python train.py --norm_eps=1e-06 --rope_fraction=1.0 --parallel_block=false --init_std_down=0.00278 --schedule="wsd" --seq_len=768
Each number is 500 + 50 x the weight over its row's rms, rounded and kept within 0 to 999. Layers, rows and columns count from 0. Numbers have three digits each. The size before them is the row's rms in percent of the matrix's.

# gate: layer 3 MLP gate, 512x192, rms 0.141, rows 260-281, columns 0-95
# up: layer 3 MLP up, 512x192, rms 0.139, rows 260-280, columns 0-95
# down: layer 3 MLP down (transposed), 512x192, rms 0.13, rows 260-280, columns 0-95
gate260 109:484422475493513538497442523495448415524503444498471439558510488451597503358503477422486444540405590522452527456550527429506462449396447428365415482486499461450568459550434431569517533488508450447552459520563510550580438466487492501407540548507531477496416523410438506566465535452502450438
up260 108:601576526533477491586518576551589526474527513445535560466375501441470433458492506561474472568552407447502504472512557497455486547522480595565426539573465544528472556470514587462503436540549473595479423401466531485479562500495481456533522577530403568446543412514473497464586454494574525441
down260 102:484435481413477469438507505513527480527530507588556562498562508470524648571491511506515489534571469455519510500458456534532530489501496458615535522508526447541493447453514452416487484383541409449500499425552438403510554513465551440513569501392557536543439564448546584561462529446483470633
gate261 098:422458553497424594499515551476643517523458456527527471517459496451489532442553484495467424538469440483495533551559504569537503432520488514575546473616474368566430475539514518501466439472499582445440485473529450469574554493453558586560476581638493489481419535562575476524457446376506435514
up261 093:478436393582432500480455510444576477504596441487467431492529543476465553452453490513534537508432435463529449416475561463545494477433512533488532474420555517454417524485484450575513440501484586598451469544513554493408484465577438520549485483485428525543440420450515462513521501614513467349
down261 093:522459480588495525528547475446530537464607546545475434495473519516487561545415535532546541490486554487384531425439524517509515543419536589421593514535518455481422390535504435530477472496534490568543580530564610465416460400467454499553525475512525531479519462486542454480504460651505502378
gate262 099:482551503467490551466488560500498555482516497407529405473417542533419526466456476476509523493461553660437525534497504509608478515581436494596525605504496551544463526366527432593497564476477452512536583594441502460521544565502536562457542587531568461519473460564548519502504500550428506572
up262 092:432480477537549367490557426487511456519444537510452559475621519444526533553517595589525563505484496382570507510430533417432574520395552437439465420421515532507508559544442553425595475519553521521406494445535518540529515515497442440530473435499487584481552519450399491521488500474543532397
down262 097:501548460576462460487536450458495487525474514511451515530575430461518413495485544499599448494576494389503465432535530417443530423424564508513472470507515535435528406516459496388481417488523458458430514397510448493505515452430447460542557421519408629466466528462431554549407470526578547493
gate263 103:466440498461474562492493641561544475469580496528517521499374473527525433445471474484495475563530414524471473403572504561584545512496462493424526599457474525412440462523535481576587384487491603532496496488511505568511541556517542542543541467523478604504492425466455475506444457517526428447
up263 106:511576479435409448443565537505499504542553546556488552431475463536468510579480441438527472516537491512419525468472438499583500530508522516521560454424575558466469533498490576521601472489521437420524441505568545465463401545448626491559503519478581532453404439536545461521438446436402417459
down263 104:493553496410447470511541534537493450450515587576552587382440452557484433551492442419560400600547506494534502517450518564513538536542421441447507530477590612465468512554410543502655386480522503435529431572578549481547432552493635438488501562502507500468502505523404479558447507478442532551
gate264 095:485518540509515459493475453450463523459549456363478528536554480456546487555624502466503453414578437587539504434534497485528538474493517436454479514551464455558632532540423488553470545457497509520413537506510486541555555490433549518535569513494502472560484501584393491525440484428500464506
up264 098:457521484436575589612462534520466568418458497469447514508441516507479471489527511482621463439453504500499538496464491462430381468492547409597503447512586484487470583454513513520490479492510478548488447445398459439496458476480458452470602468442501449470494450531487585527512515575414542535
down264 101:549513497468530471486543467474443438494541547506482482491567456372494534500546517432409519488524493553534506524489517515492532466564473524524433489574511472614604560497483471550475465501511540457416457541543558546432558448414569534474472533586436490523515623583523489460552437486557484486
gate265 098:436530515523478410460492475499548492465509551419490467449528547496477534357479588551535517496474507486546506477412548478474439486532498493627576505427419502403544571503455467468448514466487519540578479529577503584512484569556472419514553425607378483463455531500462475463476519529503444556
up265 095:413613513580533379489441412444455526435454459464551394509551582474518473440530536536586481501458544504469533523401487490490399446473467442623600497477459596437509566522482428477451446538498576415494518556559536594451504533477423484519472440517482427522445501471479538442531442532473500459
down265 091:430533487578524514613481540487429536522455465460544461522496540500440414505468533521523567449545499553561455566407515436368477548505515481525526502430507523504581605534520491509471485378553538524513486481488541564435512469539486524516514531578481445488591523495504529462516520498471456522
gate266 096:541479490591589501528534465470493374479464461497427578539485450523573586450511503583495556466389573490456553556587483495589516466558500517446528544454550458461608537447470466451496504410508494472533460565535520448500502530518456446474450438587603575470540482498409472415540486430374470594
up266 102:467486452577547535519486446435557440497521435495529516517454485502561557484363502516512536491516587552447441453570532541552526534480562465498575459539540399469554553520550484463509502424565537513538459533535515476501488447490521510462425488585608572451516487551361473506538476386386521493
down266 098:440455438586558487456465481490493543491500537540629459528452561561518502506397498527526517501508409471531462535543430476402477466448496525475584552528595391496534601495552643452513421528578477528438461532482514475521497541466374469562414525510432532533489458503496452479497472483473422466
gate267 083:409455411536457465526502546576570533444498485506456460527483510514596612461629532557477557521471546522416497505484509476551563530535555540487515445546485393439496514572474517520541428579517462519464454573531485445578532500465527463479565570508498459475407463468519453506541415516547522449
up267 087:498482513499524592505510520515489504580523537535459542491478603484500473560511488496523444456511497393523480558495453445497460428528536528467412606496491548505560438406545503462503467514452581479540432504514473543417442488434375514535412399498493468514577514530493541509517569539495526566
down267 093:484454466500505448503449437505500540518511482384438614540434545549486563543492533383511504482486516557497527578559512536466549560520530460557527407593528526499466483540498508424511490558620576513551523641544551498458498466495527414469500548554458472627416474551534474448530535423455505485
gate268 068:574464515515545496502460472500517543577501518457458520467459394502457508527466350479577452507644584542494426540479511579501552519464516475535522465520490482475365455434499476512523473610495481567487591414496529594455514475628558483500561459568594539490530553498514489392404380464502503469
up268 068:518486458460615557547469481572500479468468504503516534519541506485518581464495456527452476444518583533496463553490494557538481519436441474492506472583460462542463541480456503562495571486545580493512554470559502531537598486482471451568510521558556467539605584583458427519421360486395457432
down268 077:476509478457589456580490472605493520493466564514468565506474566576540469597510403499579517459424494436563436517519433486563490548452432493497544496520431531512513486548526468373581452555586442451431456566495463477528429483539379451565492414483515507423451510416486519622540581457478459476
gate269 105:394511522571508504551456463518493473443527528575510467549558506468429483451579557592446493528477457492478534587535469509454526475508525427502480487551510434540489510527518448566556491536546526506664499499579509566520551619486502571519325502499513566515504454490488619491436519470443464408
up269 102:413369516519529494550461539561477479404497485491557448449526511496549606463571489528488447501551487468413424474566510531519555488433487536582414476544469461569450561572505541495508413516577458546531483475568535543564547515495486521478448518481558591428426453494511540488453463416414522404
down269 099:512542490563496483544501416500499480526471514510501492537454414493459505469497487541470499403557431491484470481462455544484516478463501523533519465579529443535516487409521448568474437502514437623497463513514469568501483608505563617440522579418516539547518543412487480389454493567487456522
gate270 119:445444459501533530485525470555421431512522520465535496387526446401487555536533496451517469540460561384489460522496501496575537520492518561556532496623515495489525531529427518457534468563469374606423479540504500504505480470514552532407575518523512536562485523557537472464415568456409503502
up270 108:446501469530516405461567452457465550470515560462529454483531474473543471429525522527558517535509566579448455476455390510499513522511431508551525436455574432441499522589454465458563514442524419462528563556500599443510507490478637513450557481433569457478505563611499504543416529538477538449
down270 112:469506530462499567357498517518456520447527480476534468503399481554639461530533454553616481535633428564540519534566427434481484502485475469424445530458427523462438366492492503527607548441517532427390510444530461552558507519489461512499455597536559583495505388532480548458490481580540600498
gate271 092:594494406488555446520425486429511471449520463498621544530530515495428517409573537509459540438518489452493522508510429479503503495408486507367448512585492411526509537433498538463564571452546493555475482468548509516567477535538427575556530513517432486508588442417532463498556456522538445528
up271 095:602508473450552437433442528473619495478475483584478485485552501510469501491542584555497464488457519509452516537562416478604533469506492499478424455493459426487576450540556503438516502432532458483451489561501442508496440502448493461612418493510478518477501463435485497513436507497590452537
down271 097:461513482574513503532446495464533403528444522541561531432472503493395512512542541460483577521479495537469434450424500439549441517508558511422467576528438408557546572511413519604623514461510533479517537438555525576390511485423491599572502438516364453521505531481527544460471434476481512474
gate272 100:554555473552516455476513489542479514508533471542476577610534504456432386465433496535552450573598433510436429502567452471521606450411490637564517440449521560428562548557477597482506484549462490493517459560442503519589495517539519474512510569432495446618503504523496448461533490458548508556
up272 098:448507604449427543471449535492503534572460514514454491522457507501475570527404594460471458407489509540508564486478499474468457592497488451427484512482428456520505441546460514467478571498644528486502597425501524478520539461482523488443433464550506472418566508398480522503532547507461533420
down272 097:495483463510434487488558531440486561519439555512497376518469493455593593492477506485436549490519594534533524493533534465538473568567398347464481548581534488520374406513470469521500547489577480486554475455518450437430482440448551530525494447545479476523507410552460537408465443506490554516
gate273 091:590506455513477503555496463554505508538483450542439490446542601551466514501424565479370494515456528493505496620601430487469562506451501528533486525531474489513534447497465603503476515521372479466575565532544559478502455416521525506576500492534532526468463496519470511601532583486557515468
up273 093:393452539569474497408491407498466440471507652458512434588451453487501598543506477511543604524465578425473425477543476489549474423514563565583507498523510557490516446478528402502526490514522454503546542498500417506478472534484472465520604530506534479547569478501422535475536537537537525612
down273 098:448448558524575479389547527499440431520443503496540555569527484446514520450529518499502548572524476482448408483455544501527486504540571524512464490492552519548455557587457438563506541594545494428480567476508552471422475640506485431498545513476511464545529501434495457515467523551469534515
gate274 089:521571462472477487505483459501404438511501529417385509551498551473447409527447525477486524505491551593466458506554521545526443568494577431426520511412497419517519531456474470467510572430466511539548539464600488460469450557519487416436507448519558497457585467515477514482533574482416458414
up274 089:494487525399523454554521418602444496592527438418578522472425533596395468475437490550485551507546469540450524457559427446477505459510505429511544532513583439482496493494491528557445541478536535468526610470529556443481457528521508544574499523473543431395510481561517462605494547570567559454
down274 090:399481545483396545428555446452503540507495501527449486497466443519486658509453561541588556405537529481510557464485524587504587508532518409587441482541493518512352473499502480415473391498498484453524501565493449528482570455573573492554452537533483554442501502463475548551480509459510527487
gate275 084:433542384500416567470509493522477518487478514467537488577477546456538510526498490543535523565499556502510503566441466511550481504423439518523456530503477456557543433571533465510492501464468444555510593473504521464462443510460485500525469447388532452493532447491454463558438600511584510588
up275 086:526520474514536444614431525548550514542523451415414524476519562530470480508491505454434548483413516499492544490490455484481472553520542533500471642612566532629524541542501550495603481528398496582418405472460557583619549467531560547505498522443488545494531512569517499621502527481540478550
down275 092:515470513514475502472454514507473508439500475420521482489474457472472521491608519440439453459540457547477476548537498447514504541537563507552472455474515465498584611586453536488466548498586404444412509539517508500425522475485583480550476518517500491519442545445460567378511485483357514493
gate276 131:469535492459451481492536464489476522417501544463517533408467491386393500534487415471558478420515432558507558462449413502417494505548535501543568505501587501499549511497461559524532588512515457565594422509486472494555470574509458569499460528393490466437463424539460533413557530411601468456
up276 129:456433524563436458504568398454420487421403542504476561505449398526457521582520413539538482467487479462542522532499472554376559499444427473570520487553533562579513473599471553534473497489535534532540544466541545482468518505611539487496486542429468392502504441501477466417492464467559495504
down276 121:546503490462546470493470523523547479577504410465441426481555509506523516490509572433441543528504501548494405509489527451634517494497531539408454532466480449464395573415494395472447432452508528441396497540488512500465503477442507419494527436534463512487515543542507518558501511560406501429
gate277 099:465450494554598539505534621522458453464486457533520471521407512430533501461493469487473389501552465485477472446492487352509488572457476466410495500396475445465466528480501555469533502550480547567592549431475500511471508537581520536512502535525498523408481607543468533428431563425562418507
up277 101:467410486424526567511476560480456414527588531507487484477507446513472480454506503461551399520489474533533562519465639525468474490435495491516608514442513453479481553599461474642494536488497502469504481349489430545512488441500517505463453439407467512485449543566599483483579464490466555598
down277 097:558406499539536540451438605538507410428564434468581420528490440432571558568478485433484458508404419477504461453502545443591490567442435532431473552519444478458471529524619464499551509538471490431511521434472454437459511567486516462508583466543563540427539423517478466494548583518528450562
gate278 101:417491438597501469490475609566554582534477377424494566508469488515529423506543451580506359459467488475444498468500520520485415562445523518530534493512472493471522485514467477473501516574573411570456570478498445476430441462592456491491504418511517534457378500485483475508423405469487562624
up278 091:520545511422496442515492387460396479489372526469467479503545386502526483627482482486480558533434576434472373455534438478512540457476536455481500479502483508467515565519476554560490530472443504549429489532504593521510502533477514525439584605451431530632505532483484492507539513523528458447
down278 100:495527599482501511462535454478500447478510565544543444495502486464435533541507552509578558570543447416486515493529437425586554438506516536516483518535532525507525491475533505548543538418369462501516465523492604534529511556403542572522437554474448429607594450479494521437591533536536492355
gate279 118:427493508476585577520496518565490446570552450444523555490443544436517459513455428543415412408554546497504579494502472530569556482436463455496538499604548458474521448458513560562457541533554522525519499498561513567514590476574460514511455409475442505534525521480480500490509486489418491478
up279 111:503467503473472485456522487498545555505483542427596551534366456485485547520541439460484536568477510582568466490524428390523439502538551517429507518529474584425505503535490481573405479436538447495416545538531545454564422498530489547406433412410511484482539454501430582454580540586549526516
down279 111:515475462501426490485556543431480509495503583516360494522482487499417539431550473524567482555491465545446474484513483456417462529541533549573422477391584519416478605579455478506532477480452509481531535425525509457493488499412476569497536512489623468521514495507471521461485541528469487429
gate280 099:407585501657481487500427531518589524518484475499497393478481510549466482522558526461509487591527543456488518464494529531484467547474504494480478432514512469586550570497484559495432451475539445456495506503506550443449533515412456572486482555486444558525466510377467514489453427552525525464
up280 089:375434512525528454419463379471386545461473574451496551452531485479487590542541516564449600503521508553418521531462518521440521495409499562459525469432529560426469456570532469524489519497522555491598460481530527525494459437556446487520581494517476556473500572489496579564456601593549498552
down280 095:511412498420485506483576505437466528443483494453526576421396478456506470570469551499494518406429375480463545476533498439521514474523503394507552559511468526415470461424589527588587508485492547566543528547526453598582526453500551450493517498542509483520455461599481481593500530443480538478
gate281 076:448504473398530439510574562500474520574582457490347478497441476446541488455499515539418458523621515410492556493533518597509619510498477473521523515487535448417458473495484438463612527515500559520506518481506497443512466462502494485529468437549475570565464520423498411504490489513444504563